Part of a small language model's weights: width 224, 4 heads of 64 (2 for keys and values).
Each number is 200 + 40 x the weight over its row's rms, rounded and kept within 0 to 999. Layers, rows and columns count from 0. The size before them is the row's rms in percent of the matrix's.

# layer 2 MLP up, 576x224, rms 0.221, rows 68-70, columns 0-223
093,156,252,237,208,222,119,203,133,127,196,212,192,210,203,204,180,226,231,163,257,183,198,130,141,298,173,196,286,230,126,231,262,205,265,195,231,245,179,148,231,174,135,206,148,183,211,229,210,233,190,147,165,200,116,273,164,221,201,236,201,143,209,180,241,193,205,196,172,213,97,208,259,248,200,199,157,177,130,180,291,154,189,216,206,230,199,204,170,259,223,212,195,222,212,205,170,197,220,229,244,262,179,207,198,181,157,187,208,242,213,220,236,154,188,214,214,265,254,202,204,234,231,175,219,202,206,185,192,186,191,161,202,215,196,214,186,229,239,230,207,184,226,290,173,96,231,221,260,122,171,86,230,188,192,249,209,241,109,198,275,284,241,187,217,232,202,168,169,148,225,217,316,160,137,238,180,191,204,191,207,243,144,218,249,213,155,158,111,208,163,235,186,189,234,206,183,247,261,260,173,139,227,144,240,121,202,217,218,259,215,230,213,171,236,156,184,184,244,206,238,208,180,219,254
112,190,194,161,178,181,211,144,275,215,249,180,243,143,217,156,193,187,112,245,222,212,190,268,213,191,288,129,217,235,257,219,175,129,209,189,183,214,180,228,246,191,206,259,185,233,245,200,150,226,196,200,199,149,284,198,227,187,166,172,285,247,205,219,145,198,152,209,134,245,185,185,213,152,169,176,202,170,200,245,205,166,76,244,179,233,264,254,162,241,104,164,197,125,218,199,220,195,193,206,245,169,196,154,260,174,216,200,212,158,181,171,207,146,254,138,261,199,159,227,256,185,212,234,249,231,231,245,212,169,245,228,197,267,126,171,188,156,235,239,183,219,241,199,218,148,228,158,202,111,217,243,202,142,183,250,254,178,224,146,206,244,196,223,142,242,173,169,182,282,208,178,216,180,185,211,177,178,256,231,296,211,199,231,173,216,197,267,228,257,204,145,150,220,143,199,227,157,217,197,163,175,249,282,218,215,177,171,236,173,259,221,251,253,209,108,202,294,155,201,216,231,182,255,172
104,218,189,250,194,231,185,269,146,142,179,186,231,102,160,179,170,225,221,215,192,186,201,211,215,215,209,170,276,277,146,169,248,225,265,228,188,232,181,213,149,221,168,185,180,175,236,244,274,169,138,183,167,154,155,262,177,272,294,207,226,211,108,190,172,212,215,187,208,207,135,246,237,213,192,205,189,153,200,229,282,286,165,179,215,171,137,161,184,215,222,203,282,138,226,160,179,226,177,210,272,144,246,208,237,215,234,137,196,175,160,162,187,203,251,235,180,207,195,221,185,197,167,217,206,228,202,217,223,236,248,163,258,231,132,170,252,211,175,164,196,238,136,210,212,132,229,229,240,215,226,250,140,153,207,154,225,199,224,167,150,174,209,232,210,181,256,170,221,265,231,213,110,157,152,217,207,215,138,227,186,129,168,194,281,226,192,195,76,260,213,211,206,231,181,183,190,167,160,201,221,198,208,270,196,157,123,281,261,186,146,277,203,179,185,139,232,288,237,260,195,211,201,222,159
# layer 2 MLP down (transposed), 576x224, rms 0.164, rows 68-70, columns 0-223
101,264,119,220,164,240,227,230,178,239,197,214,186,157,188,251,157,200,182,144,209,177,199,211,216,221,266,211,204,284,166,176,207,205,216,248,248,227,201,195,179,306,187,186,259,245,272,201,213,109,172,129,214,206,190,182,127,250,221,204,277,179,235,238,235,205,215,188,150,133,226,218,197,246,203,176,125,200,189,252,205,237,212,174,267,233,233,155,227,206,126,266,185,178,201,184,155,163,163,211,198,191,264,179,171,187,200,236,192,287,192,205,288,156,216,121,232,221,245,173,265,163,173,164,167,205,131,191,262,171,243,100,146,217,211,186,157,274,176,224,188,215,167,222,220,226,180,152,186,142,189,270,223,203,202,221,192,195,210,213,191,195,300,194,204,159,190,238,138,190,149,193,203,230,342,188,133,174,178,266,219,158,221,157,161,213,208,127,226,192,210,283,235,171,116,159,204,252,183,170,237,198,199,162,202,151,209,250,175,146,165,168,198,243,204,184,194,155,207,186,161,168,190,157,284
103,259,127,145,288,198,200,212,152,248,216,163,177,193,240,179,198,216,214,307,162,149,201,178,220,222,316,198,180,227,253,141,187,144,276,168,202,245,137,246,169,160,182,178,199,180,182,199,182,190,203,222,176,158,191,206,164,145,178,200,191,200,243,187,194,176,258,171,162,197,121,239,224,226,192,207,221,185,168,138,205,196,132,170,217,182,185,242,159,159,199,82,140,202,201,256,120,174,206,169,228,239,200,198,214,224,218,142,181,188,157,264,257,259,241,226,212,189,242,198,214,127,180,211,186,215,198,159,216,201,215,274,252,294,167,108,186,184,198,218,173,185,223,154,170,214,199,184,127,199,145,210,221,175,161,231,242,171,250,226,203,240,276,154,127,264,293,151,283,220,196,193,162,212,215,190,189,195,295,267,167,227,228,185,258,236,212,198,245,246,300,198,215,151,227,172,107,213,155,204,214,189,261,188,199,262,202,220,147,203,216,214,243,138,222,173,258,197,204,172,224,199,208,227,227
109,193,244,168,242,210,179,155,236,181,216,199,204,139,171,154,265,214,198,138,160,276,261,245,202,71,175,222,238,203,199,141,294,238,159,295,255,206,221,207,176,172,209,209,225,167,252,261,163,235,202,157,131,180,182,226,108,228,196,221,237,174,191,162,278,204,204,143,251,206,188,152,193,255,167,219,205,211,180,197,178,230,240,230,215,240,169,154,200,210,141,164,192,155,155,174,196,217,203,188,214,204,149,206,193,232,231,166,193,168,141,160,203,216,104,111,216,239,241,240,223,143,179,205,207,216,244,200,208,184,276,150,184,213,118,226,223,190,198,209,141,249,242,178,123,212,178,160,180,268,166,184,223,185,199,201,160,166,216,174,185,158,142,183,131,199,166,194,151,190,192,157,129,211,155,158,250,212,194,245,199,205,216,286,118,98,193,183,185,194,160,179,211,208,122,236,218,182,182,195,187,170,224,138,154,194,95,182,148,187,181,271,192,198,243,129,200,242,248,169,187,219,210,296,159
# layer 2 MLP gate, 576x224, rms 0.224, rows 69-70, columns 0-223
114,130,238,231,267,126,149,197,133,196,182,212,207,210,177,251,200,223,212,118,127,155,189,229,254,176,165,206,234,162,159,238,259,239,194,225,235,221,256,165,159,196,143,179,177,180,213,185,198,210,260,218,232,171,173,261,181,228,243,173,170,244,210,200,191,169,205,220,221,138,253,134,204,240,203,115,98,210,142,148,196,180,214,104,182,167,208,114,140,191,231,202,170,207,187,249,197,212,129,244,161,135,200,201,68,197,201,268,187,278,265,190,217,222,227,190,183,244,174,232,174,235,302,228,229,124,213,184,137,302,273,167,122,221,219,222,234,225,245,203,235,207,104,152,186,244,170,209,246,148,201,189,230,207,245,160,148,163,245,210,144,113,188,214,202,165,207,214,176,205,152,196,215,190,176,229,204,210,233,162,167,176,251,239,166,153,187,198,231,162,187,240,219,215,253,158,174,250,174,251,202,193,163,268,127,181,161,223,192,249,198,189,197,220,170,228,227,166,210,224,219,175,196,170,210
107,140,128,183,166,274,206,165,238,233,229,241,218,245,242,99,288,204,197,189,224,207,168,171,210,198,216,217,187,113,261,161,195,210,174,202,161,234,184,197,253,132,257,238,207,166,195,182,166,202,205,168,217,230,141,239,187,127,131,271,224,235,229,226,183,209,131,195,232,176,238,164,136,158,215,248,164,311,174,205,183,184,177,239,215,170,211,183,187,176,172,229,130,182,238,160,240,269,188,185,130,235,127,175,198,222,184,226,227,161,250,186,238,206,204,163,229,257,273,202,235,200,244,189,132,195,187,172,230,204,187,197,74,157,239,285,250,186,202,249,200,218,195,261,241,284,211,198,183,207,179,264,217,262,154,167,253,204,161,203,214,233,156,225,172,198,198,227,246,158,195,212,183,217,198,253,194,191,178,225,232,179,197,232,243,246,127,204,243,187,186,218,164,195,222,225,160,163,188,221,124,178,176,143,206,220,216,190,152,157,213,193,208,237,132,220,191,211,112,187,320,235,212,84,263